From a checkpoint of a small transformer trained on Wikipedia: untied embeddings, shifted keys.
Each number is 50 + 15 x the weight over its row's rms, rounded and kept within 0 to 99. Layers, rows and columns count from 0. The size before them is the row's rms in percent of the matrix's.

# layer 7 attention output (transposed), 64x64, rms 0.486, rows 20-42, columns 0-63
095:62 52 64 53 71 86 77 41 52 65 57 46 32 49 81 49 31 40 24 61 68 47 69 43 52 67 52 61 51 54 40 08 40 40 60 61 55 42 75 54 74 36 37 46 32 40 52 34 28 35 64 46 47 24 52 73 56 49 47 33 60 50 62 49
110:61 41 45 45 57 23 55 52 46 33 66 56 59 59 56 51 83 44 47 24 50 19 54 22 76 55 71 49 46 28 51 48 63 47 73 74 33 59 41 36 68 47 62 70 49 50 67 66 55 58 50 14 75 44 75 58 60 40 59 41 65 41 61 29
093:48 69 45 32 73 60 44 36 57 57 35 54 67 81 52 63 56 45 77 25 43 12 48 35 64 58 55 55 42 61 59 64 39 61 71 49 43 54 50 43 72 48 41 51 30 39 65 81 29 55 39 22 26 47 41 40 37 23 80 42 45 51 58 39
093:58 62 47 06 60 55 56 37 34 47 42 39 45 58 58 34 46 66 50 36 42 33 62 75 55 48 42 33 60 37 48 54 42 43 62 61 25 69 33 37 63 45 52 49 52 18 28 59 65 49 32 50 25 61 49 52 06 34 17 53 64 67 46 45
105:34 39 72 99 49 70 78 36 47 57 52 57 59 55 65 49 60 66 63 29 63 39 41 49 72 30 38 60 38 48 24 65 74 39 38 58 58 62 42 39 57 59 46 26 64 35 55 58 52 66 58 49 54 50 38 76 71 46 41 28 37 75 40 62
096:63 41 53 37 25 18 53 75 50 32 74 55 42 67 18 85 48 56 40 48 46 48 44 57 49 32 72 71 29 63 49 47 67 34 44 56 29 54 72 33 20 50 34 25 37 49 43 62 44 58 26 52 53 47 52 59 60 45 39 32 58 65 65 38
080:62 48 39 58 49 62 63 44 80 54 31 56 54 61 43 46 50 15 40 77 08 60 43 55 54 51 29 41 44 38 49 55 62 26 51 39 94 64 20 47 85 47 52 56 54 39 57 58 47 49 40 45 74 60 39 53 47 38 41 66 50 41 32 63
092:47 43 48 74 49 58 54 59 37 27 61 50 43 58 56 89 36 49 49 55 58 25 61 13 51 37 54 51 36 34 69 51 29 31 35 39 54 52 58 51 28 99 41 61 51 35 72 47 37 54 52 53 49 40 84 66 51 36 48 61 38 63 64 38
104:73 36 41 65 45 66 40 29 54 53 30 47 41 40 46 39 36 43 45 51 66 52 28 61 55 36 50 65 44 40 45 31 38 43 53 59 84 70 41 97 67 27 37 58 58 50 13 36 44 47 43 59 62 64 47 38 60 66 85 61 43 50 74 47
100:70 38 52 19 39 23 70 29 37 67 17 48 48 41 39 69 65 59 51 52 54 54 50 65 25 63 34 62 51 51 56 59 51 21 65 31 53 35 37 38 45 55 85 50 36 46 51 55 61 64 65 57 58 39 42 81 36 28 36 44 47 20 58 45
095:29 45 33 55 51 57 40 35 58 41 55 41 59 54 52 18 52 57 42 97 46 55 07 86 53 55 72 44 42 26 50 42 57 81 66 42 47 35 48 52 45 57 59 51 53 53 27 28 64 58 37 59 46 49 43 55 40 46 33 28 62 75 58 46
090:53 49 74 80 64 61 53 60 44 61 69 25 27 42 22 57 48 60 75 39 47 50 32 40 34 32 64 82 52 41 65 70 50 31 38 32 54 61 43 28 78 40 52 68 68 45 61 46 44 38 50 61 56 67 73 71 51 50 71 63 48 36 75 48
105:64 68 50 26 53 17 29 27 71 34 61 57 66 55 63 63 61 47 46 16 66 67 46 77 57 42 79 63 49 27 31 73 41 73 41 69 47 65 47 49 50 49 37 55 46 60 54 52 54 47 64 31 65 48 44 30 68 28 58 55 62 74 54 45
123:54 66 59 47 51 23 39 28 74 60 75 47 51 46 23 73 53 49 63 53 48 32 42 73 56 72 67 79 56 43 31 53 66 66 56 52 55 55 51 86 43 53 67 59 36 35 38 38 59 86 53 66 69 49 60 56 75 40 64 38 58 39 71 53
103:58 60 55 56 37 58 50 60 57 54 74 51 27 41 20 20 48 43 57 61 34 87 45 37 39 29 31 77 73 47 51 41 52 68 52 49 43 55 52 51 45 07 34 29 53 48 50 55 77 64 39 41 47 70 55 39 45 29 35 61 23 40 41 39
108:22 47 52 55 19 47 68 42 78 50 47 70 51 41 56 74 53 52 54 42 46 62 97 47 55 22 53 27 66 42 50 34 64 60 34 52 29 45 54 88 44 39 55 60 62 54 32 72 36 37 65 57 43 65 59 29 52 46 60 38 29 51 44 61
113:52 48 33 21 32 68 55 43 43 43 79 58 67 46 55 47 29 36 45 27 68 55 50 53 44 41 55 70 41 47 45 59 58 04 54 46 63 25 41 43 47 75 74 47 33 28 60 78 42 26 48 74 23 44 36 42 58 48 65 62 55 54 35 49
107:44 52 82 74 37 51 43 40 66 65 61 61 75 72 66 42 56 55 33 84 41 48 37 44 45 54 59 52 58 57 66 47 27 68 24 54 55 64 55 42 69 55 32 37 63 25 79 55 59 67 60 25 62 55 16 41 37 47 35 54 35 68 46 59
100:51 56 41 26 38 19 74 65 61 44 41 12 19 60 29 41 58 66 38 58 56 32 54 46 45 46 46 42 65 70 42 55 64 44 56 68 60 46 37 38 49 42 31 40 40 59 59 70 30 73 28 49 43 67 37 53 51 31 68 73 13 43 47 46
102:33 18 40 19 50 44 53 62 53 63 54 51 48 17 79 20 32 47 54 55 64 45 08 50 62 48 70 78 60 45 39 46 55 59 45 59 47 37 37 55 42 65 38 60 38 65 57 36 38 33 40 43 78 46 65 24 44 50 59 59 53 71 57 34
099:55 66 67 36 43 43 52 59 65 51 45 62 43 63 64 73 41 63 60 79 47 66 27 63 54 85 38 55 47 53 35 62 76 64 20 77 58 63 38 49 26 58 47 42 27 52 39 76 57 38 52 36 41 59 61 45 26 84 68 46 53 67 34 48
103:59 68 77 52 33 14 34 37 30 42 68 63 57 37 48 30 47 33 69 60 63 44 57 77 57 85 49 53 48 54 08 58 64 51 73 39 77 65 60 55 55 45 42 43 46 26 47 63 52 60 38 64 61 41 46 35 54 54 41 51 46 39 61 25
101:41 70 49 42 59 91 32 64 51 39 52 63 47 37 39 28 15 43 42 42 55 34 85 51 39 45 49 27 54 76 43 53 52 51 36 68 36 66 54 30 43 45 40 63 47 72 55 80 45 56 20 69 48 44 59 60 44 54 57 72 38 69 48 66
# layer 7 attention value, 64x64, rms 0.505, rows 21-42, columns 0-63
117:44 73 53 64 50 42 28 55 41 21 91 55 40 34 55 53 56 58 51 56 68 39 42 52 71 62 76 27 03 73 35 66 55 31 47 55 53 46 49 20 48 45 35 38 50 56 63 33 40 48 49 55 45 40 45 62 59 50 58 43 86 47 67 54
100:58 51 52 40 36 39 56 72 66 35 26 77 42 52 65 82 55 66 61 30 64 57 50 69 49 77 51 38 55 45 73 46 46 41 21 62 23 56 68 58 58 67 41 70 51 22 48 69 56 56 51 63 61 68 44 66 62 23 46 36 63 59 72 67
098:79 48 59 58 33 65 72 30 39 39 37 71 30 66 69 56 39 55 63 52 42 39 57 72 51 54 39 65 74 56 37 63 52 49 37 34 29 46 53 53 64 67 84 41 44 52 54 80 31 49 13 59 62 66 35 51 62 49 36 43 50 19 41 33
104:50 69 35 72 62 49 74 64 50 58 24 10 20 41 50 27 52 36 46 61 56 37 60 58 72 53 63 59 47 52 50 20 56 24 58 69 50 54 56 52 55 56 44 46 78 49 48 62 44 46 64 58 79 38 65 59 36 68 77 79 40 44 61 57
148:32 52 47 40 31 84 68 49 49 60 46 52 47 61 29 36 46 29 52 59 48 67 57 37 17 69 56 62 74 42 81 37 49 55 65 52 40 68 62 23 39 45 48 54 14 27 66 51 58 41 44 62 71 65 49 38 44 37 28 34 47 28 46 69
104:38 34 23 32 44 68 59 65 42 63 20 40 55 58 68 40 47 70 68 60 23 81 51 36 28 35 24 28 75 61 40 39 55 49 30 46 42 59 42 31 52 43 68 35 42 39 74 55 63 51 55 52 65 61 62 41 62 38 52 66 65 40 39 23
096:53 66 49 55 51 05 16 71 70 36 75 51 59 54 19 57 71 50 54 45 74 51 76 53 54 40 51 74 57 46 30 53 47 52 49 79 66 24 49 44 90 40 71 50 62 56 46 55 54 50 52 48 55 39 45 38 36 49 36 44 56 55 61 66
097:57 35 65 45 86 66 68 57 51 46 55 13 67 66 59 52 56 66 52 47 16 57 34 61 40 45 29 35 44 50 54 25 59 60 67 75 69 48 63 68 71 61 51 69 41 62 69 63 54 49 79 64 59 51 46 47 65 52 67 28 59 30 40 36
104:40 55 52 23 61 41 28 49 47 43 44 56 53 23 47 28 38 56 54 21 79 43 57 13 63 47 54 30 24 65 29 50 71 77 52 34 45 43 39 70 42 58 51 33 51 42 31 45 23 48 53 66 37 56 68 27 35 64 51 47 63 45 72 36
089:44 60 76 68 54 32 52 51 31 64 85 51 35 37 65 53 21 68 27 39 56 54 68 77 64 43 67 55 59 58 69 23 58 37 45 44 60 69 47 53 40 53 28 43 70 55 37 29 44 51 73 32 67 62 39 25 55 37 63 53 29 45 33 65
088:75 78 23 59 48 51 55 53 54 66 47 23 61 35 43 41 40 71 39 63 51 44 46 31 50 54 35 49 54 51 50 68 57 72 60 81 55 22 33 55 46 15 26 38 81 53 55 54 54 74 42 51 76 33 54 27 70 34 48 33 47 46 39 46
098:37 40 58 68 43 46 47 54 63 36 37 40 48 30 50 69 40 47 34 48 56 70 35 21 80 49 42 25 77 45 38 47 63 59 58 44 79 69 39 61 38 40 44 20 58 36 57 38 27 57 56 53 28 66 56 55 15 68 51 60 11 53 51 46
130:40 49 56 78 51 38 39 72 29 57 75 40 68 45 58 45 28 43 44 47 40 13 44 31 95 46 56 46 26 69 42 69 50 50 31 64 61 36 29 62 49 53 45 43 52 35 51 30 26 70 64 38 30 28 56 70 41 55 47 57 58 38 52 42
097:31 55 46 57 48 76 57 44 53 41 46 28 56 85 33 27 43 32 65 74 67 86 60 42 21 45 43 70 33 41 62 48 45 36 42 57 61 50 42 35 52 70 52 64 35 45 45 61 52 21 59 26 71 65 23 57 35 56 41 31 48 40 35 41
100:62 57 48 50 42 46 51 33 64 61 42 30 41 53 58 35 59 37 48 61 71 43 43 47 58 67 32 43 57 25 45 52 24 49 28 41 22 39 31 64 55 57 25 28 51 61 31 38 77 52 39 87 49 49 65 57 10 45 49 49 63 67 33 18
092:50 42 47 44 29 36 33 50 59 72 48 40 48 45 91 54 20 56 61 75 48 45 40 74 55 35 50 26 43 45 65 39 45 53 71 55 50 71 90 64 53 34 38 58 36 66 55 38 58 72 40 76 82 42 53 41 62 67 53 55 33 37 44 56
100:27 44 37 54 66 43 55 55 20 75 61 46 51 72 53 69 39 32 49 33 48 32 59 48 39 15 28 48 60 53 36 44 76 42 65 45 48 20 37 40 48 50 49 23 52 37 59 50 92 33 63 31 50 64 47 63 55 37 38 43 45 72 48 27
096:56 44 52 07 37 46 48 60 45 27 59 56 47 51 53 51 60 52 24 49 44 57 36 29 76 60 36 65 43 67 60 26 63 50 67 51 53 91 48 58 86 37 72 59 27 38 66 60 47 27 65 50 54 20 42 55 55 47 55 44 47 32 61 61
096:49 49 28 78 39 33 56 47 56 57 81 58 68 49 44 60 35 51 28 56 50 67 39 38 67 51 66 29 23 68 25 71 41 35 62 49 56 52 35 54 31 56 36 58 61 30 65 36 63 51 35 48 60 42 44 87 56 46 41 69 32 87 40 62
092:56 67 59 47 60 22 44 28 38 31 42 41 40 23 42 69 39 38 71 40 49 48 56 44 44 25 43 33 43 75 82 68 40 48 41 41 41 79 70 60 46 24 37 34 54 54 40 20 75 47 39 25 48 66 46 58 53 46 35 27 69 49 44 42
112:19 33 76 59 66 75 63 69 42 41 36 63 32 25 61 46 45 74 53 72 52 48 34 55 61 54 58 84 55 58 61 66 54 66 41 76 31 63 50 43 66 75 54 54 42 37 70 52 40 31 45 36 76 56 41 47 50 57 35 56 43 23 35 63
110:31 46 12 30 32 45 66 46 60 67 75 45 68 11 77 52 48 49 63 31 48 53 33 54 68 40 19 47 28 58 57 41 71 35 60 76 47 49 35 63 41 50 35 58 60 64 54 41 53 50 69 54 59 45 51 72 46 30 69 51 45 65 62 65
# layer 7 attention query, 64x64, rms 0.454, rows 32-63, columns 0-63
090:44 20 56 68 57 66 42 51 65 26 60 22 37 58 41 30 40 50 36 65 48 42 70 58 45 48 47 43 46 53 37 36 59 61 61 57 54 74 40 88 34 58 42 47 36 53 62 43 21 04 63 35 33 34 56 44 42 54 75 71 59 52 49 64
088:39 66 48 79 68 62 69 11 59 68 37 69 43 42 54 28 83 61 38 43 50 49 44 42 49 53 48 24 46 53 73 62 49 46 69 46 58 28 38 45 89 26 63 50 37 38 49 46 76 69 53 60 63 38 55 57 34 29 55 55 43 40 35 46
119:37 09 51 51 53 68 39 68 55 64 48 49 41 40 37 87 54 47 33 59 36 71 62 51 28 79 65 60 47 51 54 41 44 47 35 35 47 78 44 32 61 46 31 62 58 34 47 55 70 56 47 60 47 70 49 44 94 55 56 26 51 54 49 78
087:38 79 36 37 45 52 61 23 26 62 38 40 55 41 54 25 53 39 60 56 80 25 31 41 53 39 35 47 49 48 55 62 56 66 56 56 55 53 26 50 53 87 58 19 69 44 39 25 43 46 60 31 48 51 60 78 23 56 48 76 49 68 52 43
093:31 67 49 62 24 33 39 73 61 66 54 47 74 62 60 75 65 75 76 33 76 44 49 60 48 40 32 37 48 40 77 59 52 56 26 44 37 44 32 56 54 70 55 65 34 47 50 51 54 50 42 81 55 71 56 64 80 62 62 56 60 60 46 77
099:78 57 50 48 44 39 50 67 34 51 55 54 26 69 39 80 61 44 44 56 28 54 51 36 37 77 75 51 18 67 61 05 39 56 54 41 57 76 68 35 56 43 32 54 33 51 49 51 45 40 49 35 47 51 15 40 64 59 27 46 58 59 59 57
084:75 49 87 36 40 50 48 67 62 43 35 54 72 53 58 62 62 23 78 49 40 40 72 53 55 40 70 55 87 58 37 56 65 18 47 49 21 48 46 29 61 43 20 42 55 40 46 50 48 32 36 60 68 50 44 33 44 30 55 48 58 65 40 34
086:28 73 63 38 42 65 73 35 46 47 63 37 45 58 48 36 67 30 60 52 28 53 71 86 44 42 41 56 45 37 27 36 51 57 74 48 62 47 24 66 61 53 66 13 63 27 73 46 65 60 75 55 36 48 70 44 47 44 39 50 62 59 59 31
079:55 41 80 57 27 30 68 42 25 63 32 76 42 54 13 68 60 54 61 40 53 59 55 41 56 60 57 52 16 33 75 72 41 44 49 46 66 59 54 22 42 57 39 49 54 33 38 50 64 64 39 55 53 53 43 83 46 70 35 54 31 39 30 52
097:74 74 46 54 52 58 49 44 55 12 69 45 62 63 82 09 66 64 64 49 62 40 42 39 54 19 42 51 57 54 43 53 54 65 61 49 47 27 53 62 66 50 52 47 45 79 30 43 43 50 74 44 37 33 48 23 46 55 28 50 60 73 46 32
074:54 57 41 41 58 35 87 22 39 56 22 73 33 71 36 64 67 40 68 44 54 29 41 45 49 59 77 39 56 30 68 54 61 59 48 43 50 42 34 32 50 49 57 49 47 22 42 45 37 54 27 59 43 64 39 82 16 68 49 48 30 41 46 62
112:68 87 51 47 59 39 60 57 37 31 38 31 64 57 62 21 60 60 64 44 66 52 29 49 73 32 34 43 46 50 56 60 52 60 59 57 45 22 60 63 62 47 90 49 33 73 65 41 34 59 47 37 68 28 60 48 28 45 32 82 56 57 56 38
132:55 66 21 61 69 46 56 42 54 44 57 65 88 45 47 35 60 51 65 46 75 30 47 52 75 17 32 36 65 45 62 75 54 44 45 59 54 27 50 55 28 50 69 54 53 60 42 57 42 58 58 50 76 39 56 82 28 44 66 81 52 40 57 38
125:35 23 62 77 60 73 36 37 67 52 67 58 49 29 47 67 55 44 33 62 33 56 79 58 26 57 56 64 51 61 40 41 47 65 37 41 48 67 71 34 42 45 36 73 50 17 43 67 65 34 46 57 54 56 40 43 92 50 50 34 59 42 31 67
089:47 43 47 37 57 12 30 70 57 54 34 42 19 55 09 46 61 27 60 34 46 69 33 61 61 76 44 28 63 45 45 32 44 63 45 52 56 45 38 35 52 43 27 37 60 25 41 42 56 42 48 50 60 50 59 51 60 71 70 31 80 35 59 55
091:48 67 28 31 19 62 56 33 42 37 42 44 42 38 69 24 64 18 68 52 49 45 59 46 77 50 40 20 51 60 65 77 36 40 48 39 50 20 55 60 74 55 66 44 37 69 50 64 69 43 58 40 50 58 57 24 50 24 51 59 65 59 35 46
096:77 64 71 47 34 63 60 77 43 59 43 23 12 55 38 54 38 69 59 56 26 69 52 41 47 38 48 43 27 48 65 29 51 23 44 36 56 32 40 24 53 38 66 43 50 31 58 59 45 51 47 33 72 40 35 61 66 67 30 68 42 38 55 69
105:42 50 48 62 51 39 55 67 66 73 39 48 27 17 50 51 56 42 69 60 28 42 61 61 52 05 42 35 33 42 42 50 44 30 76 47 52 61 64 53 60 43 40 35 77 68 49 76 53 19 54 46 54 17 55 41 34 63 60 58 25 53 59 38
094:62 70 63 45 61 47 32 49 55 69 27 58 39 63 31 41 44 42 48 49 56 38 60 46 43 66 52 49 74 35 16 36 55 69 55 53 73 69 39 56 66 53 46 09 41 84 55 29 50 20 47 64 57 23 47 53 42 31 47 72 52 47 36 74
093:65 43 66 25 44 63 53 18 52 51 47 43 45 41 32 49 40 27 50 42 66 50 45 69 54 19 75 65 37 35 49 66 34 54 57 70 62 48 59 28 57 38 53 36 86 55 50 95 70 37 59 41 47 28 55 73 59 38 43 45 70 53 61 45
098:34 72 70 60 32 45 48 70 39 08 45 35 61 64 45 31 50 55 64 59 46 65 26 67 62 61 63 59 51 36 24 68 37 33 35 42 54 51 55 30 57 54 27 56 82 59 68 51 64 49 29 44 42 57 46 42 43 55 44 19 42 56 28 23
102:61 58 45 84 70 71 72 56 32 41 22 46 50 37 70 37 44 38 34 63 73 43 70 49 50 63 67 61 65 52 52 12 55 54 79 57 57 44 62 50 65 50 74 51 43 69 42 67 48 37 69 54 68 42 64 53 16 42 39 65 59 68 46 61
082:40 39 46 76 49 68 16 51 51 33 71 31 63 52 56 59 43 53 56 76 68 55 35 71 48 23 48 53 39 56 68 38 53 58 59 80 73 51 36 58 36 53 50 70 54 72 62 69 43 51 55 36 58 43 31 43 56 68 19 73 58 80 33 40
098:30 71 69 53 58 54 61 51 49 41 55 13 54 56 53 13 43 38 48 49 44 62 71 24 60 35 25 46 43 71 48 77 78 35 59 56 47 52 72 19 45 57 29 41 57 58 50 54 51 40 80 56 39 46 40 26 46 29 48 52 61 29 66 42
097:39 41 39 97 62 81 58 34 54 38 41 37 56 36 43 66 77 60 66 58 47 35 19 58 21 56 29 48 60 59 30 45 33 48 57 51 38 66 59 71 64 29 30 51 69 51 66 34 32 40 41 63 50 49 65 36 38 48 35 60 42 63 43 45
086:22 62 72 63 90 43 48 38 66 49 66 72 23 47 51 43 56 73 54 50 41 73 50 66 32 37 31 66 53 53 63 63 36 61 44 53 17 35 60 44 57 47 15 41 69 38 40 58 53 59 41 33 64 69 40 42 54 45 48 42 44 52 16 52
099:57 57 39 57 35 44 42 44 65 40 42 67 64 58 69 54 19 58 49 36 73 48 52 64 40 42 65 75 60 61 34 57 64 42 48 55 39 43 90 74 45 33 81 30 48 55 44 26 46 38 64 60 48 59 85 59 53 48 57 19 67 53 53 23
095:45 42 19 60 57 83 34 36 88 54 61 76 80 62 66 58 45 55 59 69 26 45 46 33 48 43 51 47 68 44 47 48 31 29 60 72 24 38 52 59 64 57 58 50 60 41 35 42 48 69 41 48 41 63 35 34 54 33 53 37 37 54 72 21
081:57 56 58 33 67 35 65 50 64 38 25 36 57 39 39 47 58 39 46 64 46 48 37 44 65 54 56 50 38 35 40 57 65 56 70 25 61 37 57 56 86 44 65 48 71 81 80 41 44 50 24 70 34 66 42 59 73 72 56 68 44 76 46 80
080:48 39 70 46 55 73 45 22 61 60 58 55 10 55 83 48 58 53 32 43 56 53 69 47 63 46 48 54 73 71 64 44 68 71 49 56 55 60 42 50 48 34 37 24 47 08 41 28 43 46 56 48 53 12 41 42 38 66 52 60 60 63 54 62
080:39 34 40 36 31 35 56 32 49 81 77 64 16 46 44 53 62 74 41 31 33 73 40 46 49 34 63 51 45 38 31 36 37 66 56 63 45 45 19 52 39 35 67 45 41 42 68 43 56 60 70 44 72 43 57 19 34 54 56 38 51 71 56 28
087:51 27 67 48 43 42 29 39 48 52 53 57 46 91 63 37 81 40 57 70 56 44 63 86 73 69 26 56 48 67 63 54 32 35 59 38 50 56 27 50 24 66 34 76 43 32 62 52 47 34 33 55 49 56 55 35 55 70 48 73 43 65 41 54
# layer 7 attention key, 64x64, rms 0.481, rows 32-63, columns 0-63
094:50 28 55 61 49 56 47 55 92 32 39 41 31 39 51 46 19 54 51 76 26 51 56 44 44 39 36 65 61 33 31 51 37 72 54 66 55 33 18 69 38 37 40 40 66 35 46 32 54 71 49 30 72 15 62 51 45 27 49 46 51 55 44 56
066:53 60 55 22 54 41 65 67 51 47 81 67 73 46 49 56 57 34 42 29 57 50 44 46 29 30 49 56 59 47 49 60 99 42 45 56 21 39 39 35 32 45 25 37 31 58 52 57 55 44 45 59 42 81 38 20 46 70 69 51 46 69 52 60
097:62 89 38 27 44 38 54 26 24 52 50 62 52 84 48 61 41 35 52 55 49 63 69 63 86 69 45 42 48 50 67 33 41 54 55 73 64 42 56 60 45 61 64 51 70 64 48 72 41 41 67 61 22 51 46 47 57 32 35 67 79 53 59 46
079:40 12 35 70 48 37 43 56 48 40 78 12 65 41 32 52 55 32 71 52 68 42 51 35 28 61 81 48 35 72 28 37 65 57 59 30 37 49 64 43 47 59 36 63 46 35 64 37 63 58 51 37 56 59 52 53 63 67 72 42 28 44 66 61
085:51 05 35 42 60 76 41 49 31 48 50 58 61 46 19 66 38 47 64 51 50 41 37 63 54 46 54 53 44 43 26 45 29 41 38 31 33 46 11 32 47 45 48 55 57 53 53 50 32 55 38 43 50 65 60 36 95 47 77 46 23 53 37 45
111:63 55 65 29 54 66 62 28 51 59 33 86 46 42 56 26 60 44 15 61 33 65 68 64 48 81 36 38 46 23 61 32 40 46 57 47 42 65 51 61 55 48 37 63 53 54 72 59 39 29 19 52 41 58 34 18 59 41 42 38 58 36 38 53
097:54 54 52 63 41 52 41 54 59 52 58 46 46 54 71 65 26 67 40 57 35 59 50 29 60 24 51 72 43 57 24 39 38 72 46 42 53 44 72 28 43 61 36 62 66 62 55 55 41 40 51 55 38 03 45 51 74 19 25 63 43 53 85 28
116:21 51 62 41 54 59 52 71 55 53 44 77 29 42 83 60 27 50 41 60 65 57 44 42 25 16 39 53 38 18 41 56 53 53 53 47 58 33 35 80 35 50 54 54 44 38 56 48 57 57 45 63 64 16 63 62 34 24 61 75 40 65 38 48
072:56 88 63 38 54 79 48 51 67 64 60 33 34 59 68 50 36 66 25 71 54 58 69 62 73 48 53 44 33 34 46 70 27 32 64 40 84 47 63 64 55 48 35 56 77 59 61 47 63 69 38 26 56 55 39 50 41 31 44 45 50 56 60 26
085:46 15 83 34 54 56 63 55 68 47 70 17 67 28 61 47 51 50 53 38 57 51 48 37 15 40 69 57 41 39 39 63 66 72 55 54 43 59 50 52 50 47 33 42 44 42 55 46 48 57 44 38 77 31 58 41 28 75 72 22 60 43 30 66
065:44 46 28 31 45 15 14 57 42 33 64 31 75 45 23 42 63 40 62 42 65 38 62 48 66 47 53 45 36 69 54 48 57 58 46 28 44 48 61 26 42 64 15 86 52 53 63 46 71 59 61 63 46 52 33 33 66 56 44 35 55 53 66 63
081:59 36 41 61 54 55 35 67 58 31 42 38 59 07 60 54 57 50 66 48 57 38 38 26 41 51 85 51 41 62 44 56 59 52 67 13 42 30 54 34 51 40 33 42 40 46 49 57 49 71 56 33 69 64 49 29 61 70 92 42 58 44 71 54
105:37 11 54 36 50 59 26 59 76 49 64 25 53 23 35 55 53 57 49 30 59 57 53 19 37 53 57 56 33 63 32 53 33 50 76 36 49 61 53 15 53 28 35 54 33 69 55 45 57 57 40 46 60 37 51 31 69 67 72 54 30 57 35 47
089:08 50 68 60 73 47 59 39 63 53 64 38 50 34 61 36 40 80 47 36 26 45 48 49 70 30 19 54 31 42 37 47 53 46 54 72 82 54 47 87 62 40 63 37 45 65 37 67 29 36 47 58 43 40 66 63 43 52 40 61 52 56 61 62
105:42 46 49 43 65 32 32 67 41 45 53 67 48 46 54 42 57 55 65 40 27 42 61 53 72 82 48 45 63 57 43 00 56 35 51 25 61 46 38 27 73 31 79 58 28 39 43 41 29 59 58 68 71 54 57 49 34 38 39 57 44 37 40 38
100:58 63 74 58 48 52 50 77 46 36 52 62 58 64 42 52 74 57 42 33 36 33 75 63 29 56 30 44 78 59 56 56 59 58 64 68 46 52 56 69 27 47 66 21 66 58 22 51 47 54 45 59 31 29 74 39 34 82 32 72 36 38 57 56
100:69 60 69 49 47 56 55 39 46 87 79 29 66 67 53 64 28 60 56 45 64 44 39 54 47 64 67 31 37 67 31 43 40 81 41 49 51 43 48 48 23 66 49 53 61 77 63 45 54 45 75 72 40 51 44 36 77 68 40 62 75 70 63 56
119:59 17 40 44 56 49 58 58 20 36 49 42 50 52 51 40 63 45 35 36 74 53 48 15 39 49 36 64 52 55 45 43 72 65 19 39 67 79 29 56 38 39 36 36 48 49 64 47 49 33 42 56 80 61 48 54 31 71 72 63 49 18 59 65
100:63 22 58 40 47 59 50 52 55 63 68 69 43 39 68 15 47 55 52 43 48 37 84 38 36 22 56 39 23 58 53 43 45 55 46 79 48 52 57 39 41 53 67 43 57 69 62 60 49 37 68 51 65 60 64 45 55 78 38 79 59 34 44 90
095:75 69 23 60 44 50 40 57 27 53 47 53 50 58 69 66 48 54 49 23 70 53 36 65 51 42 26 33 68 64 21 28 31 60 83 18 52 48 59 33 51 33 65 40 53 60 61 45 50 38 46 72 36 55 60 65 79 39 43 35 43 37 34 56
102:49 54 31 20 77 57 74 62 50 32 67 52 45 56 62 43 45 36 51 83 59 42 56 32 50 67 68 55 37 78 46 64 51 56 26 57 52 36 48 34 50 65 43 38 47 57 38 42 48 56 39 66 69 31 46 27 68 15 81 54 60 67 46 73
103:70 85 34 33 38 26 40 60 38 37 45 40 31 45 39 61 61 26 43 41 54 39 57 60 45 46 60 34 40 30 23 42 85 56 38 28 34 61 11 45 57 28 61 38 35 52 46 61 30 85 51 43 54 44 57 52 60 56 53 40 42 37 47 65
101:69 56 51 29 59 58 57 69 47 44 46 61 44 47 52 25 70 42 28 24 40 59 45 24 63 28 44 51 30 64 81 70 43 36 33 52 85 42 53 69 57 22 55 49 75 55 40 34 49 51 80 48 46 49 67 56 43 53 71 47 64 20 51 59
094:66 36 52 45 64 28 45 58 40 41 22 56 57 32 38 33 19 78 55 32 66 26 45 60 60 60 79 46 25 32 08 63 44 33 45 58 31 25 47 49 55 46 47 24 47 50 49 53 62 32 44 46 45 72 53 49 37 33 29 41 43 52 58 48
099:54 71 41 64 58 44 37 15 88 48 29 10 44 35 47 70 56 50 44 73 62 56 45 63 60 47 50 43 64 73 23 73 56 42 61 42 55 24 49 45 52 44 49 70 71 38 78 52 65 51 32 61 41 54 32 48 53 61 37 60 71 49 55 41
103:55 59 40 41 36 52 38 52 72 44 12 48 38 55 64 45 47 88 50 69 50 33 35 85 44 18 50 46 46 32 53 49 36 50 39 66 30 54 46 67 57 41 62 41 52 79 58 18 29 44 46 36 41 29 69 53 57 51 52 58 68 58 39 73
105:40 45 57 30 45 61 54 49 76 76 68 28 36 58 57 33 44 59 38 39 45 65 58 68 30 71 41 27 26 62 52 72 66 47 45 83 35 40 51 53 45 35 22 62 46 39 38 74 47 17 70 62 43 64 63 34 43 50 61 55 44 27 56 68
100:45 73 34 44 54 36 48 56 70 71 62 53 94 59 46 42 73 57 53 46 57 55 45 65 41 42 50 16 34 75 45 66 67 69 67 76 38 47 29 64 53 40 39 52 50 28 51 77 34 45 50 52 52 69 37 54 19 62 61 24 61 49 43 45
106:28 31 78 48 48 81 29 63 40 59 60 47 74 33 41 55 56 53 39 70 50 30 55 54 45 48 34 42 60 15 30 34 41 30 53 71 56 40 28 63 67 64 42 65 49 31 50 50 72 34 35 33 57 62 30 57 48 17 59 58 69 40 55 61
104:49 78 30 49 48 73 57 58 26 62 46 75 49 38 47 34 43 53 38 57 37 45 47 68 57 21 37 45 81 81 50 57 65 43 66 21 58 52 51 70 34 48 48 51 36 63 58 61 37 41 15 31 54 66 32 75 57 46 47 67 26 55 37 39
102:39 35 55 28 36 40 49 36 53 45 38 54 36 34 46 39 30 52 46 21 61 58 68 80 50 44 46 48 35 26 49 45 61 46 44 24 53 28 80 58 51 61 70 76 48 74 52 56 69 55 34 59 69 50 58 42 69 17 40 53 43 57 79 21
100:54 11 54 39 34 35 55 35 66 51 48 65 54 63 60 74 30 33 38 44 45 37 49 49 28 68 75 19 43 39 55 43 44 40 51 41 70 66 53 31 52 35 32 44 57 35 36 45 39 47 47 37 33 91 57 50 81 64 43 54 25 69 48 60